config.toml
d_model = 320
n_head = 5
head_dim = 64
norm_eps = 1e-06
tie_embeddings = true
init_std_up = 0.0459
schedule = "wsd"
decay_shape = "sqrt"
batch_tokens = [16384, 32768, 65536, 131072]
doc_mask = true
steps = 4860
dataset = "wikipedia_en"
Each number is 128 + 32 x the weight over its row's rms, rounded and kept within 0 to 255. Layers, rows and columns count from 0. Numbers have three digits each. The size before them is the row's rms in percent of the matrix's.

# layer 5 MLP up, 1600x320, rms 0.0459, rows 1032-1138, columns 256-319
099:175110091104104161136075100152137137169082116111098122061133098141151105184173101151180153056096072181147100134113103135135105106083124182136108093135092158146147121074083090090179105112112099
109:136095141120138106097065150153131095167125102129121095109088095091122101101127170163116211149145077100129160119093056135079075049129131085154136118074178165111186113153099142126146094077105100
102:115156112119210140168137102146119151159074073102127100167114150070098139110150148177144181124175111114109118109105083084167163090127109177146089117112147114136144093077160081122099148081081112
104:113130137119104097128096089120166137123176092122184095133142097125158119110078124114097124139142150127075096101145109098123173102158155081108119137202139179166161116148103104097069168119150126
100:132108169034163103146098130121103154102087133102101109129158071116155160181157148072051150122196124204126066135165129115090131127104119112127119176113061178148155133094144144126178156191149103
098:115109135132133119139131133186080160133115115151160198128124102115133165145127198083190136130171088150177151183159081142087157119093122165120136173184099125131086123130085133177116054114167091
100:099163173061131148150141201175143154121079140118189105130102130157140124117134195080127150162142162167140120104073103137089110040127115166149134112131100137136057144130111140147136118161180120
103:134083126107154180115154103150118090120089063131164133093175136186121141165138146117138159136150129137125110152120128157113127135130137133139159154166120184153200092112109189150131179069173158
100:111119155093120156161151095115192087116135079152156165113141161107189193154113125059112122080140082120156133117157092169121114182101130083154089173143123084113079150132116061135075110080109094
098:173200175143113157074196130121072154105128109140147093048083112154173134099151083184152079149107111110146112041052133039093141099135119143130091116119112156093114090130116124168143130144101102
105:152188167175177133123134131183137113118114117143102070104076128083113163079112115152115069071117168139165138159147088139106104113119119096147082090100124132145162064114138105109135186114118187
094:120142075121107071106157121154122099098120089101107130113145074071134148134125144072065122146199170136132144176136167162103085183144125209141138168064161073111084100157091120119159155140110074
100:104106126078157164115111093150147165073081081117032132132104181072123111111107157113164151082126116134145159174144096106055111128156119139147078131113182214135123190104185163072113119148144167
103:118127147092143141158133133160134092181123162126111121081175122137117126203105081115146111127078119177116140127093144118127087197133114062181126135181148139135118123124134105122169117139121157
103:155193126167172201149104167179105087132107135114146159112113113104118214121130086115137122086107140147205095150148141163121131145169176117081178100171095116111128066125076100163164101121119147
101:208190154122149136180115177073150148139145113078039130148082079056109083095148139081138141156077133100134142134163138106177147131191093078118132085092135119131109098156174165133098119104052132
103:116175142055112165152172061092073144124087173163135134084111090105151135135124154209148098170214088157166116113094139168125120132134179091118122221164154136166056097126139185138121122111143149
096:163097118143209058046076136153141103107109110119108121105165152142128083155093147153163123147191119126130138134149156167103094097172168109127111113120145168202114129132165144076148146144211146
099:180130088087147123160138126129115094149086161118099075065109137155232120186055085155109149157143143178173102136134115083073138157129041109152104119052099154138067132134162169111114150161111173
097:102072126126134125081148121105094159080156125102162066141108194194161112123143096132114085156151148122097071063093070107096158103138144141101119133157147164102078075148117177117132153126163123
098:154169115095111098093140117091151102176171160086099128097160102132128086130174115172172104096148155169041095106093171061084124133101108095114073071179161076221090112111122117160128120124117156
102:134164121153155146110143115122099123094126139159072120142080131114078095135151076126157151152128133112131112078159115176070156117141137109182104123105180090109115106109095098131145116050073105
102:113131139150168144174098108116156101063134131103102103159177150105120216137138133109161114154169169136134145118158131139131141094090194152060108158114113080125126086105147133115142109108146130
102:162116116077138161104162170153150210166165098176144123094165128094146055146068154158205124132134103137189118191086112136142119125129070109094102118099140172166152086136106105198095178123133147
101:150206172116129120090136160091112137172145111132110169146133085132092128157162142125146113175139075163142177159177099151130175100101117119128130183134105107145121133206139102187148150109091120
104:109118117123145060129121133120125180115108149196108116139108078171138123119161163092146182142129116148131125175125111119119136155095092148064058080153132135176166157122139164084108152118092132
098:126123100134130096069085160107157155109106126103106041178125064145118130116128137089176094145103101081104151143138164057145103156134175125065079037114165169146091126144105216141082167141159099
103:123153175190165164139144210141153088098072046112129147162117125148162111185105062128091110148148107114143092160106085115085149133177092110103199086115175153111142146157135127137151098108172159
101:147098115162156112078091112129119038152114095134108162140166065171120107083149121149084122140147107117125144101138175147159098130123126135160130129137141149129124113141067177189136176129095044
107:089127123160106132099105102124134145157074211119158180197094118142145084099120133133142196149088208153079127118107109053049142116115157129140112141092133191132130134067137157136167102127146118
101:172113108111116109118126081078075116135142112142101149120156106133145149079185196170096103131162152100169102099106090168100098152161146067107161063113136106136096108130148174224129113124152110
110:101179122131180117147107103108090120118073135101133132129139113095193123166099117111180158127142073132087121152130095100103097103093068173094103111135104144119117145130128151101104159130172079
098:148081143110139165110119138117113130120140155104075124132043094166114110198123134128128129158064108146133138091137112115147108138128115118096142090138144182112161126108112085123108145165120175
104:151097172130166092091129126138118120171110104123109107134127110184094127160114150148148152083150112116178108090129138124109104104194088144126088097150124130143131076137130120108124207116078102
100:169125152125168155161079107102074088107116120101118111171102083095075123138125161132089169150159117064113111169106124154123121134089090204137141135140141131162128164189209103079154160086075126
097:119102115152179165118093098127104153110060077137169135147126122168103145096088184143088142116128049171199159104127135144129125065175106139135163121145153046077115101139183148140142129141125127
104:162109146131132119142174086138140161098088138170102114143125119109138108111145158180107137169073147096115136096163114111135142123080191121073144106091131111101100106052158134132161129121133073
104:089115176135110134075097104116055130165140116129097117177144154136114136163129193156139168115146125182143111108090125078166110106124149155062100158155161124193105129108098137129089146059174106
111:096170104067152093103128133122091139199166075104143120166148160162152171189118111063149180105057145145120102080054134108101133038130154100165085140155101098115139201178129103108123184151128128
094:165107182143129037110100103174091067089131177101110100161097143157118141140137105120110120182178105140114127106096166131149056129140093097144123173122153146140122084094151138147125149158151116
105:115181108175105127139169138119128087101099169112140132121092108168140144109159126132106146186103130121126135104131115133141095139122144165135126114100164146159180091102144119099142163125146076
100:133200123173084118194129143163106086193125118165155212123115103146107130120092060138173159058129117073141127113177177136143111186180175110083116076065147156150171126120128123160177071168119097
099:129169156135115122135128153127164109092087112105105103109095086123093142114095110019102098091090119101099080167201176117154143075117116098112141152084156199121134098151134092130142115110109089
099:158141179098095110151109121107162109129101135085100065087167122123121101126079085117175154096118142118150128138137169148180067113171105116186099152129144108092165152115157102124108124153133094
101:117159159131105094093106185115114121151124127168131095155138161112142142163132137142060130086159192093126099149046145173119145091168164173112106134108160127081110063110153166170190112171139087
098:086110110113149176102163148099128112095139167102120100129156145168120111098123140168125071119166167075131132148130091128133093081152070156157118155072148126137141145129152142071176092161120161
101:157106193156154155111115153081147168140162160158155182172124162078155108094109112152183126182110132141186130084064071105159112134149145045135107136110141138152133099148111143156156133101134130
099:163148124102158112184136154057183149131152137108117148095128066113208110184164147137147131123119117114142106152140165129127103169111054154137041095093163130080118095149155085156100099113127116
098:190125137126141150097124082122093141132129111116124121081145051164158138111115114118115096145089117179086159068101162086128104102136139098136177158093100169146166112118060118222089147136093073
102:150086121182079192101092157077138120093106127161159108090075150148127196059133134080144143167130147131118119136120113131102153174149184109134118106184143122168151175153095123139095160093121098
099:104159169164119126174096123176144077016058083086152143111084148081184105104079154085158155116114170134123153130089128089231101128114133128184150141192146134158058100118104159079197130173129067
096:151133116170193128035121173137076117103127122121119125134128168166118104111095158141129151120155090150129098142148117103128122168204126131128122164124136140144132092135152131126139038145189157
111:208189082159099096061151190145125164093142103161170110118126141154109160109109171044141144148105118185095102144131166095136086089167119124140152037171134141138042140176135122116082096064092123
100:137184140118160117129094151052130135180106165103162095073095120162116130153149206110110148066132079095113101133088060109122088102152145136135153134143146134156127133135070118143104138092105087
091:090167146120159123089125135144098130159162160121172108060160120075149186109189184122099158125163133136183069159169139139161144139123115152122123129151171139190110113127184171137115165106140096
096:153091094091137214158128111131082091126149126167155172094164127136133130110115069078185121186131152081091071153084114090132154098230114140115147119134128199147116146158117160152154114124200173
097:127173139115147142129106178102146141147093134149180185122134091141146139122054147107130136112117111199120094084138126141114115108122073074110135067143189146071109111138140133110127113093154173
100:157068203144158171094052142174238087163125151139164122155152103116106108122107116152136135184122134126112131117137066121122119117211111074137089143135136102155178147106089138127160132112111133
100:130136208126145117159134161161103095087152161175135082136137108084182140116094105096176098162152103121124153118140104120109142155151159136103108113204150073130175128151172115137096140159104131
098:065125103137124154191141147147136107116115122147135166091233168156154094102107152141064133122135041104161122112175115132130119146153105090104129129168122113133178091136112055096150176126168137
101:145118078121152157086081177131094113113130122080165106111121142122102187123118090115114126145131100143131064146128137179103099162128128136168095097096149122120124164151078160161112116165144164
095:126184146129122105137119131148160104132078126106133151093087112146152121144119088103152108161093111144161104134158110109163101151170124074171129192201166114121147147131090091127109147112100128
108:143166140132176197127122134116092121142173125155167017101196077194099071148146074159168168152136153202116085120092103150161134070097126104132104117067130168124176094148103100157095122166138095
098:166081090131105139149146160089119177131158108127109136088174133113109139101167102135163125147146107149123159064127120102130115153085147139069082084087082134143117125113123115114161145129084131
100:131189155181059075074169122158126139102124114088089111113124155127102109120166126134134092084145157118084171142144085120110142074184180170106062061101204083164167121190193160122151141105141139
093:172137089098182148122105198137173102094089110125163131129114119163138103116077155130127080081159076159164118179119105103089063121158210108183151101106100116143130185135168105101127100151153107
098:137178130117140129080119194141141156151151120163098141130089125152129095143125135119141130141141137146143131110158145112169165117180123145123158090118186137132173086114158195098100172152127103
104:091130049165136153100188167114128157128065108140115131168155178114172098156134147120150189082126087066172140116088165208116118081198120140087114129152134140144103135141167088156091161175114140
092:130100146187193140168146095143169152177165153086119160116140114115120141063131174096131187142164106170166096088121110104124092137174078112113160075167134060124109158126202114155132096113153071
100:143138122151138088177119148150135219162067133191105088126105125099157156133141140161124119155113111165151143147126167090173143105132130114126143092138151172095111098100089112138164140197110144
103:129112157087132125126104123134121093107141112135148108160125114125156114148161134151110094147108224187133128098158078058102120142130095155137086160142099121152124105125146152201129114155147124
097:168163130134076072145132161110138131129090145166106195153132175161169101157138084145160147161101089123152123141190192119160082128159137134137141129125122116160156162107140106102100163119159144
104:121109120114145164141090093151099119124117172154118146091096127108136173083095183133204104169125137196101226155063146056107103107083134135099081097155133175141199095135145107154157143121149114
098:119095141157135062185167125111163091146067112152146129086134056178138145105183122102139131135104107081155076057125081121103131119151089188087072080140115136164113088160144137132114182045115110
102:138166116137138143106051102093152129158113125135150081095176124116144110114141144112159178157144157061104101095135099095121087123130162089086134126060118172181084110151082090142082129144128128
102:175134177147102124129128139162102155164080115128123156160085110109162125139186168106096147122137088071146094136126063102035129123123146166155123122093131098079184084082060105137119127123141099
095:163207160162055130136139104170106082139154045149099142113139168082121129117113183116107117070098104159082109117112150126119101150134166129100103101135132122102132155155134109137107150169122106
097:138132143141109139132124177082134149137122154122138060147115164117106140168147066084160168131144099095120125127136121087121094128105079133139115079113143158091154130120156159146173158157149082
100:170128114176093131162048147144091070132012080179135078128108098102136132119150167114124144116200155113164170108124149100113073130162123103140108156189094098146174124136130104190109168075138114
096:193110131095128137122097101177096112084172128124109158115056115111177188144097157108189046112148091175161166143132050198103081147126111099106099131167138135152136092166114196136104134087169140
100:104213137118199164123165119130144153133132075157100142138142111083098072169100118145115173150140144139182132178119169118119129197092069162152059117149158126128132100148122143123141155139088108
102:058129101100118097087086150146152154115104155123145165153150164138064128093196109086100115141093159127167143067130097136076088126114107082086145173135127125089056169149111135076135112119110076
099:117105141146144099129142074164161113108084140146161158137074170118066158134174124078124123127122139133104142040109110100125120131113082160057110108153052096172150138110194203093103136110092086
093:186109099145165141135078130153146097145111145055036129143160121109156103133097139122104114140133134169144125111129140078079104102169133118079127087123148161141095129122145147145106111139154104
099:117151102153091142137140156115136136080129171114150168066185132135106108186130039132110113103148124121151129115070103157125124087099159065078083071097088158113160117187090125137124159118131122
105:101142077170143192044116158128115152132141083109163151133059133184150057133119115171103105140112124117100132168133113144118119158128149113189107158076124153146137104076119142075111075100092074
094:165213132083131135101131134156118124097142093070214075167070156138092127149147113103125135087151076077141092112046128137124101154077098160136144061140132193169071135105141083107146134196114103
096:178153122134168137138203171130100127091145101152086160101145115167121160115086100141152142162134140115110129110170153075084141124200107142126125081161165100079092108122131103109136155089145153
100:156108117116204140062155164198122059103143111132133171176110119168163202074144159146166129124108171128171112125167147126136137111151125104064122168187103099121140143171103134138087096166183165
102:073127079153084149138105092072105077080104192127113046125103178179174134119121154112103152125112155176121102079072132169167133136104149169135093105068085141097095153103158111120147130178104160
103:148148134111119110124081197119084152120106113160160125184171204116131135133140045069114121135194110155148097151123167077100061109121103108085116106071123162065158165152068137148151137083095163
097:103060231115179119177119114124081080106115145174132122077161168155124123156166134121115165197100142129166119095145135162142171148112147088121099145116141154140129136118148171135104171179141070
105:130183171222080153070128084167134084124123127145110101109153149060163144158140138124154155108082141113104112191129072119079134071149114078188074103110167119130187166118134084123076141124165070
097:144123078158177054093113175104128095138039155083136110088131154070156093171135154067165091141120130105088167126141134184109145162154103140054138120155165124127062169088154116174086166169179154
098:140072145113117190096101095164100100137121205120064174123113103109119118123121141143096138158142111185130108136126118087144101185167160144119153161153123175121186124074089127098101128158108128
092:115126142174069100113143135119149159073087121139080154112119143131160166169137169187183098160096194149135177083111065143158032150153123150158130164104143111142142086107208062145122152120141077
097:164124176114164136128120127147101076101140099155180113125150115139150154112125097113124064137045167104109147118116184118121163129178133120148102150111101160113164129134122166181066137134169149
104:105151105166131228110124103106132170091082116117128176150133097127138154124182116127199121114096161110124144094142169163106156162104094087145100057179095122109134045144135156145188138080134139
098:205103110141121085087156124173111135094084083144049130146141156152107097103120118131145135108141148124114137152137109116166132107163105154062100132164110127152144110199061174163108111139117108
104:190158117112106201130145175167135122103108121126155166200106166108131144105050143085180122148175086154103110127053150102145121056148142114103134108144116068164150110131123103206120066123104154
096:123099125111125117125129079161136068159131138129135107041135145143142121123148114117060154077165177161173179172111099119163136157152167142097128178119154160165133162088105154133132138113210132
103:083111104142134115123111104115135163112158109181121118104133144157150127128142071136107096110198130118098167066162114108141167095126148092154111152086163147126129158114133115068131082080088144
096:126132121150137183146094154081132092131179063075081119179183126121138168131144078156077135144079123161165189130106079120125208115195152091136104098161137141174142177153119180093143174145090121
100:107131160122161145130143147160162149142069133167107158081172142182117061136165074128141146156072112168112157142108093115131191111117095178115099121092136103133133099105093112095067139081132154
097:160114169123181115099092123134124126125117172158115115127122165104181101161113120081094159103158127146123116178094063119192211092106153135149128149136163135133163101116089127192191196132136092
099:117077132185116163101056085150110166089125092128128146126082098109108152166147132188131151103153130109144086104131060086125124087172112074196133159162106111081090156084096117172148169154074075
097:184116160176150165146112186119119144133135137104109064088105177125133159155196102141130100133163163159156160133123147096192235127093132097179122116089120064114167077125150139108137169101147138
# layer 5 MLP down (transposed), 1600x320, rms 0.0459, rows 1032-1138, columns 256-319
099:080196133147144122138137135187155158149136186126113172110082121093152125051123090106124129131151142083120158100095160100119098180142056120155125166106155124100095125148165120111046132125107182
109:123145160149094121153121191143140142116110118089072072131194157171137132160097144139161087207101198141138139164138122076146164140131100206142077160133078136145130126129149108098105141176105160
098:137125111084114142166108142102101169121134169171099109153145077131147115102139185120134115107059128140190156072114143149089167118150146188122179164161056094111093161180138166169174184162204130
093:178084137166152168116141139119096169102073193148170186081042122153074172148164094160123144183086166128129066128155147131117115153101088123108161129041070126114117088130125157141173164109164132
100:108174137185110106089150131180199130121158084134154156199130154155136109095119105188175153113061168125119155146114150172156121123109126136122091119125162125156129109155095122133057088100093128
092:141128143152176122166172176120214084131165135117115105123170144135140116166152105176123112111152141111040091113080076091117119158153114086149139072097100139133167104065111118112189122195103141
101:176109086166100108080101085091114102100127162138118129133155096128123154130122061155103087138134105102157107166144196195156139177168144117161097131154108076091198105092091121136169100126152133
109:108095132147079116181164125157085098110102159112163058125158118143106185144101168131108148134137185087109111176095115114131152130126111112120137125143101184185118155110138105145112131139071093
099:104120112110103174142153145139103146126138096097170114110079183200110117145160092099188093091118173165125118121140084099132118128092115102139113097122119134117121160116100183195152087121117101
099:148115119098083145107112169147123131131109178124162085141159179081136130158176219106112139092146101134110142113103160150139089164111146134150205111158141089164164144149101096075114091096150177
103:096077113098127134150143106065159086161113169115174173129178092137151072150177144150093100151152189144173157128139183092092114125158157141160143086078110141170054126082125161149119073117125107
091:143113159188137153111138139115156144149146149110120143132113195178104143139162121121142066148106131159143121099154056144109139078098112067120122062160098139164153126120171099110064072093133175
104:128170158152139172134139124148152126180109114166095144180183140134175127102098092097127100131197187094083177140076130147077140140051109116097056095113178148099118113078085194105160123131138105
102:181086085087141139099127086115106107118194131142196083117182089089104131121197164151192155113131127150115119129142116148121167132130171122109096071107163100142136110084067169127102114165068107
102:177176110112122115120126172145178150174132120119155112144133128152118152188171163146111097053081094123172088144118168154124117126141056154130116115139112113122147134084087158105142111139187085
103:100119098094149133132128133179109092138084105075168165155137161112181159127089171226123153095101124081104082141068110163132150159134138118225098113087149164151131184132154094134116146189099143
104:118090128088114105137139130112137161100139175126076098186112144190173059124129132099117132110027188099117118104155158099102108150103075103112074073144172040078158155158176105169150113116111125
101:095127125173041177174141062119175097184135090140110155135122160136104154101093129128094107148123162173138187153137079094112133146116115117106121160135149094093122136130161163182109098126128162
099:098098145106142133112079182121143157192183109114170170163128145115122077077199173162202150157151097091101142164110103119182140094101155117153206118175177167123168085158089075109154122131133110
103:085139113182136189158143127138138140062100139151121135136135126099146155123133096145136212094122109121119143148139187138152102134136118145093143104149127079132176136161108137194146168144169148
100:143115177167171119110156152159094065129120078119155128164149079119167188144060158104117103151105147125179107160164087121124128104138157125139208144114128186068142129146137139100097139160128075
098:080107087082111122099132062134100101171126173057145151123096210116091160171140137156123125058103119135132124152132152100178098115145159139125184109144073124135160129168161102084085096172202111
103:165108168120126086135167012099168126137121095146175184103151176126126111156121089151190121189094129106164110155115067117133125114168109173164134149159173138172092186095134152172097129117097118
104:109160155144152092175150140093146087084166134085153055175114134156059129175144100114136114084114148128076154157129155137137178134091158186160147111163138095180101194118123115153066124172159126
100:096104121103112187099137140075130059095125103124152103090141181117131165132168131180149107101163167095113105099121093129070133128166168129061179043143184110080149126069123158115099115129038139
106:121149153163111170119087133126084121127088170037080182103128100118167120141168092140149113112101124140118175159101145140162092093099089090126173124062157074085138177148116083158109113146143132
093:145209159115151178191133105107126151112110143179140200184132128096188089180174132180127149083151166187168093109093110147142120098091106064193188169084102104156120143124180096122121095163118067
109:138146109077097109114098084073151151100126216192130079101152099105161130079153130152159139160112120147125124125148152103174099128101128126195068148098142115149069121101147074094117142112091123
105:123091151105065108171084058143075103145182160161124110150105170089127120106151136170158200120093143170133110140131134109136147102177114113105159165096102137079137136138175127091107045150165119
107:102118135065104087067103109116193161153103106118131142161169091089122085151172093131129176139095146148148176152128119081064117125138148137138103148134139124145145136103135141173180086153126123
096:133136178157106150145123156193161164096105198143123153141147132131093104142114118083132169117105152185126131152109148137100205081194149188192123174114139150138191129132152136073056135124130150
119:115097118126175111089148141118102152125130128155117132098122153091139120150135145154145164173116119103119164095085093149178101117126092139139072116129097112080188101124132126125138144146103083
093:081209142149119128123132120110115164131138110130157139095177159110168120099122127143125164048192103177142147139118174155101084138089140098129147158134142096129090136128099110189140088068123097
106:139162104083125088153101145132079079120121127069127128149113130098081104118105105118140106156092072131086145144094102120120134213123122160067161064098131193123110098102142178106139183167069121
105:070059131178144042140123110117144109166102143123050187143181179084106140138098147123114121184116126136138199097115155101128137134092133095123097120089170059085175144169110100126114158127149118
102:175129143140117121142187160138173121121180196172119131165178121118130117151078174144139099174151168102065131166180143138133160152156154088143100161154118180141183178026123095128146144173128151
106:083172134110143165128108093146119085128100086077117107171143067151159119098121165206164119118098117078135090143143109153130132050096094155124070130193148161180122073188120126064147147178098178
099:167210151087102150126140149113162147129142145123105057142092089160156136119137110180163125137123142122168222162158141100111134151121122140202115182144083126126106102183133127082152113144112189
111:130123140133120115096138071126128122143130148083117120068163122108104134158123092108165129149135101121144148136159168149073138163170139129120146152153168106128140120154133106101145107192168117
096:122164076110174167131187154115174153193095150145172129051139157128120153129111103152147141108085153103142124148163134115169164126130178145147126137111151117085109170156130162139147076069129151
107:139105128139079125165097113102098081177143138131083061197122077129143118103054136202159096143106129123130113085083109120164132103113061159201108147162101115127131125149083121075117154203118113
104:141088141052120099050132093100103097114180104121100063090197204160092132126094147141088148123088146119106131139113153126076119086129176139145176169163154155078089124172129162133093135064118163
102:132158113071105117131099155170107134188108150157181143172175135144096077135108096114136113146168075098155099113075127040161135081140114121170119184181100150121119121094142121142124132177128112
094:079156051170152135073125123120143134119119127162136144133126152137130174119111128095114090173134143089137153201123128104131163164119158142147176142167125117125088079132098097117136118127182103
099:115114102100109103142148109122138090183105122068096110074101134104142064100110150116156136122080127158101154164168155143132150101052137056120145148152130138153165191130149094065065133148097161
101:116133139132139106202157100199097087161114090134148164144131108059155131115170114033128209143078127111094113169083120141152159154103150081095124101151062111184127108154100111161105157116103129
103:148147077190140107168093076132135102206095054188135126089105090150127104125054128089126118092115088141091112150153169190157120158099140151171159149136124110099094136159094091077167097164130110
098:095111143172078156134054078166164093142103106165139089139143110145083167125085111127128195132118099173113193141059145157115133115174183073100179131168145115092178159144115131128119086166144059
106:142126130109098142134096155112120125171097069156107155126135125111152118152155083111139129127111116171100229128085144172135142127083075141113188113171155052171147083166106147121130111145150118
097:129164113066166089166132154138136148124124069097145107176159109067135105199104118177085111141111131093138158110109129093106073108145096153084136142102127129102117088121130153102157120134146071
099:151117115150138096136127142140138123137167104112139125134117166122206166211088075127117096051124140159148166112173078127066138136109090134162063157111111162131156134179124121141094175135154133
094:064129110111083140225159098098166115141167134096114115133127101115097112152075100117158106174075097095103197165127082153126144106132114136119103126102077146151110139063115157148161155117138118
109:107181136112060197073049093129122196191138199101147177108133133087125110124088146184136115132150150131156159156067173122146147175085138163184163140169151141203133112127157151139158119150131150
096:106168150149145136116159096179096099078143109095061128187157136094147109105127116144112118154112128127117184148242149101132135114105062106110111099079135114139129101068170090086151104153143135
097:163103106134103176178167144127114116124112125109105122144127161153134111129108123105141058110082109119067154159130131144106115144124155139164145143140063135065125138075093120074157093166104210
092:104201153133114053114157123088165152101076114107134111152130117098125110062099180225122128120117120119142163139136087167077125142089114105135084120121159067134164141017137144127078110175109095
100:118121115131103101099116142104122075138144191189147159134114140183072128147145112222124098199132100113104103147170089107121134140126154137106159190121106096154146148143110131141084122136114123
099:073189028134115081140172212130100077141125145133163160125159110160166129135083096164117101056115159138141088183089155136202185132129123145170104148067117228096069114143143165126137127136110128
106:063161129149131164062138115063166152151097128136154154090096173161076105104118118125101146079083120115148093172093136093125138129121134119145070132097198166120101141090131155106129115115124130
095:128081178172151135126123132111106086168117093025136119172081116146069119161150109112184081093118192145133125160132148177153121091165131152144071090101123119105090175112121186109182122146084183
096:140188161144133105156145121105125144089088117163141150121115139158180127120084119175095161081089205099149126135081161134123139109064156129109142156125126130149087105172114070126148129105144127
093:146129110134133128173114095070100116147154074160115093166146105111128176160139176149111136118182131145100166092092138092119146095106141152103161125125095131095109138121189148104111117114173101
107:051111124108160196146120118109147134122160145121077107105178149164109087139084146182111117168157135121174081155049142155151167105123115095152032176114191109113114125122125087110121089160132100
097:156126098115161112130154089161103107144097108115171155134092148152167140173068143188104149124138134164158081155113133124142104118189069140163106162122126086089135160071109103116091110117177070
094:148064054108119148174065142082115092138141163117128144189127131089149142160111102074158119116114111130100148092156136099167166188108121107134151211160151190119125157129124080134078166042111109
094:068116129126099115180134138137118147164168123084125078105135149133126114162117183144106134150121173103112108115140179114205162119122122143151112151143114150129119117143132144148159112143162103
100:086142175150131118177122147102091100157102155115183093152097187139173178137139129178124131151145158132116179127152131151086075125117148062148152120119092122157167117108076074146112106067145135
100:129114156120213188134151087169097132123151167104109163117128041113142101083078187153066116149206131169109146137178180117152119131118170167099157139126143109154122141107077155070118082124100100
091:158124109066099146082080168099102089084074129159123113139113152128137104160110139156138069092097148093091135148133139160107140116083183168136055186076143171144149092147064140134098099136105146
098:096121123125139134095138162146156057111129104129145135111107172199128127142134117089118126087177113138098125161118087100150090113133063106122104175125073148131129078195151148141117190073160101
102:080080086140052077129172152144118145106073126178106155107113130150141140089106122162096179103066147165147103193107070108090130110145153128088118124143130123109109121137100124148124055071136059
095:158093122172162205127094132186152121125155089102121104159137113104111154103140164109064140081084169141096120087077111177137145119092126154142090088146166166117097133136120122102133116131149069
102:139150122149099154153115101121128101119166125146127133161182143139146145117145089134132136086152130102067130119162099137122097096159082117117147112137089101195151136150097127162127063119128150
103:146109193168078136129179141125108154129154150115085174127148106124117105152126122221120086151136113124099177182112141124163175154194132161069128162116185112159107135186098087165096120182090153
104:149122135129106137115148081104141112125180133121118141119056098161127119124120161136172093115098140150134162126120094137182081158151101193121103157112136085158162099097166193114158105180156134
104:114091140145094125179178143154133173161160132102115144128147168117156114108126063121179165160113139108131120103122137111174084124086031068134167142121081081101166066133156108124120176087115087
101:069098169101180121128151153105097181159110208107094174073140113153133171127190100100113159147130101170090154121081107147077100186089118195132157131105143170182139068109109127117111194129136104
098:078072156105154139138184022193103125156118129137149190108137129156150078148136152109107095055157122137151144161093181171117187094145211096136123102192110124114085112114123116125070120102112132
097:106138170114193116121152134076157164118176127105149171141160165131139030178059049132105147122067124096124081194141084090210149138143110172135142110165132118147168131141139126114117109161118137
102:115119184088142089133174152094167141167178141170140097132160113154126131075152116147191081129087119112111092162179216076075108150163181165111165146133126084119086123151130066135117118151127115
101:127099093167130156142175146096141128133074135063134082152139078137115124147153120132160091131084128140133111125114099129127120067149151153095160123132111122149108109057149083081129144136160128
105:127092168112135154156141125134124140145138108149143172143120192143108074187067142096124188187120114107117117176148127094107140064176085107080119095180114122116144156118178075116168118119137182
100:171187120154097140117077205145187182143096096116112153155177106168179088128098137152140162102086111122107104198074115135171122128106149092207123169136170123173103130123055055150080131155177176
088:097170160125108154108143168119131158104139077213193122104098129151136158121147119135204178148104124090099115140138120126140120142096123117169117162106173131142151120148163147116198141105113127
096:116110116162145145143146187123106119153149095191121128150135151144134130041144169103096205091146112106106128101220136090095162108117103174129129085144174115121121147137146147099145131139126123
101:125108116127157134153139141112100142114125198101144161103075096157114150058151156106097180075149116125165142170145130073093174093094120122080123148186124081186084129192146085130178170132069150
096:112021113181085101133135124090129110108121151180152120106158133119086167119130137138153123143157176186112189112155073122138132106184139107133076136100090127136118132173064142133121117076160142
100:114088144160079132113123108108089159115115152128097091142107133135141110103164079090144145148201148103085133155111138096042167136123175142155124137209127191160121090128177077103153161190150076
095:060169052186034117144111069081130151105125184142112091110137155094151053088106092173111116106176164162052114134112114161121108125145116134168183085131125086135110122128127091138095143087109096
100:134114129111088158109122087107131161113133128097173157144129116120107163069114135174153112135124073126082089099169173120137134103169088083063130167185076128139129185113168146137124149146126151
100:124147091126172154086162123083133107115189130156104160151147087137091144116134182125110199175128117158109116072149147111154156170119195187138171141169148094208164135091110122101088119120124138
099:179143100136091159134134081139208136195115185084114140168074124084152126174079128092128119069176147088085097143138114131125118093140153141056168145100147122116141109108097113119130098068166118
101:142106098092176168170140143114108124076131122103074165135125084149123136133159137108118070149168127150129122104090196104110144116106142128095151146161152124120129114150104122122157185140102129
093:118112149184042197119144059176124133127156108133126141125089072184163169094120134155084171100080131116164091120118138090122075078136127140161125118168103143107155066190078124117137096111163089
094:145134127147112150086122182092191115177106073097190095094117104142135181130099101122165174071124121119110159175137134125093136134103168113130114109125176084182133128109117127167146094143126155
095:152118153123177131170112114148072118161156148172127085137066143127130148078128101150075162147156103127110104110098186141100145101105171142112168165132131149115087203158034178104172105184127156
096:126111061155075112170077060147138154093087124086089127130099133123131060193188135170135142158148107110165133165119106065138117166157141122123150111102118088146081108118123109081178162150079104
102:179117153157082084162141168145165091180229165096130104083086108131100113143124130068148163108151155164099081141073119094146099154168137187116124135077137119165139091100082124074146083113129150
098:115121049145119123181103096064135157126141138111123095129149160102134205128154098114087129116117081169145092129150151155141130179101121160168155103159176119102135108119190105075109098157158175
112:117095119057144128176145161152120136174054152206081146091114071137173133128149110132117123123111130142093139122085137100148128117136169134139115138128093144152140171163157163144074119116147168
093:149140172100135107124139166099183148086115132141157191233132134156124124161126183118149134170118076070097120089112198133101150143160132121149161061158127133103084109157115087128116090128019133
097:127186122129164141127143120121159132154101122123169108142054151108123116124115154142145124115118134169125111100148107203134044150117108147089143054132118122143079011114152149097135125133148130
094:172114148086118127130155154142174150096157180155118111120093126140138064131127140062134144169134137092124089107129219118125078101076134172111131165163185104098067121137133098150123108164132096
101:116092107166087148113084130134131130123169119099115137150039066121166117153080091092057139168124155125146075115098201124125063139092126103117122158158147127107116185156155127147138112142082167
097:083157093124116121100112147123149132107163117065124089147153100104139141140133089123125088183084141098160138128131095166115092092129132174110151099104127178100145108100168157164153086166140158
098:188142134077150098159185132123144091122104144180140109089159111167175118102069102139113119145103155104098105089201214196137171167156125150105139141131145111126113155151143104083134134169174179
098:085108099064116118089122086133138178161091078183153143157156099058126087113045141107130167069104078101137053152177126180134069121171112130091131212152157121143121195104125099173149101128079143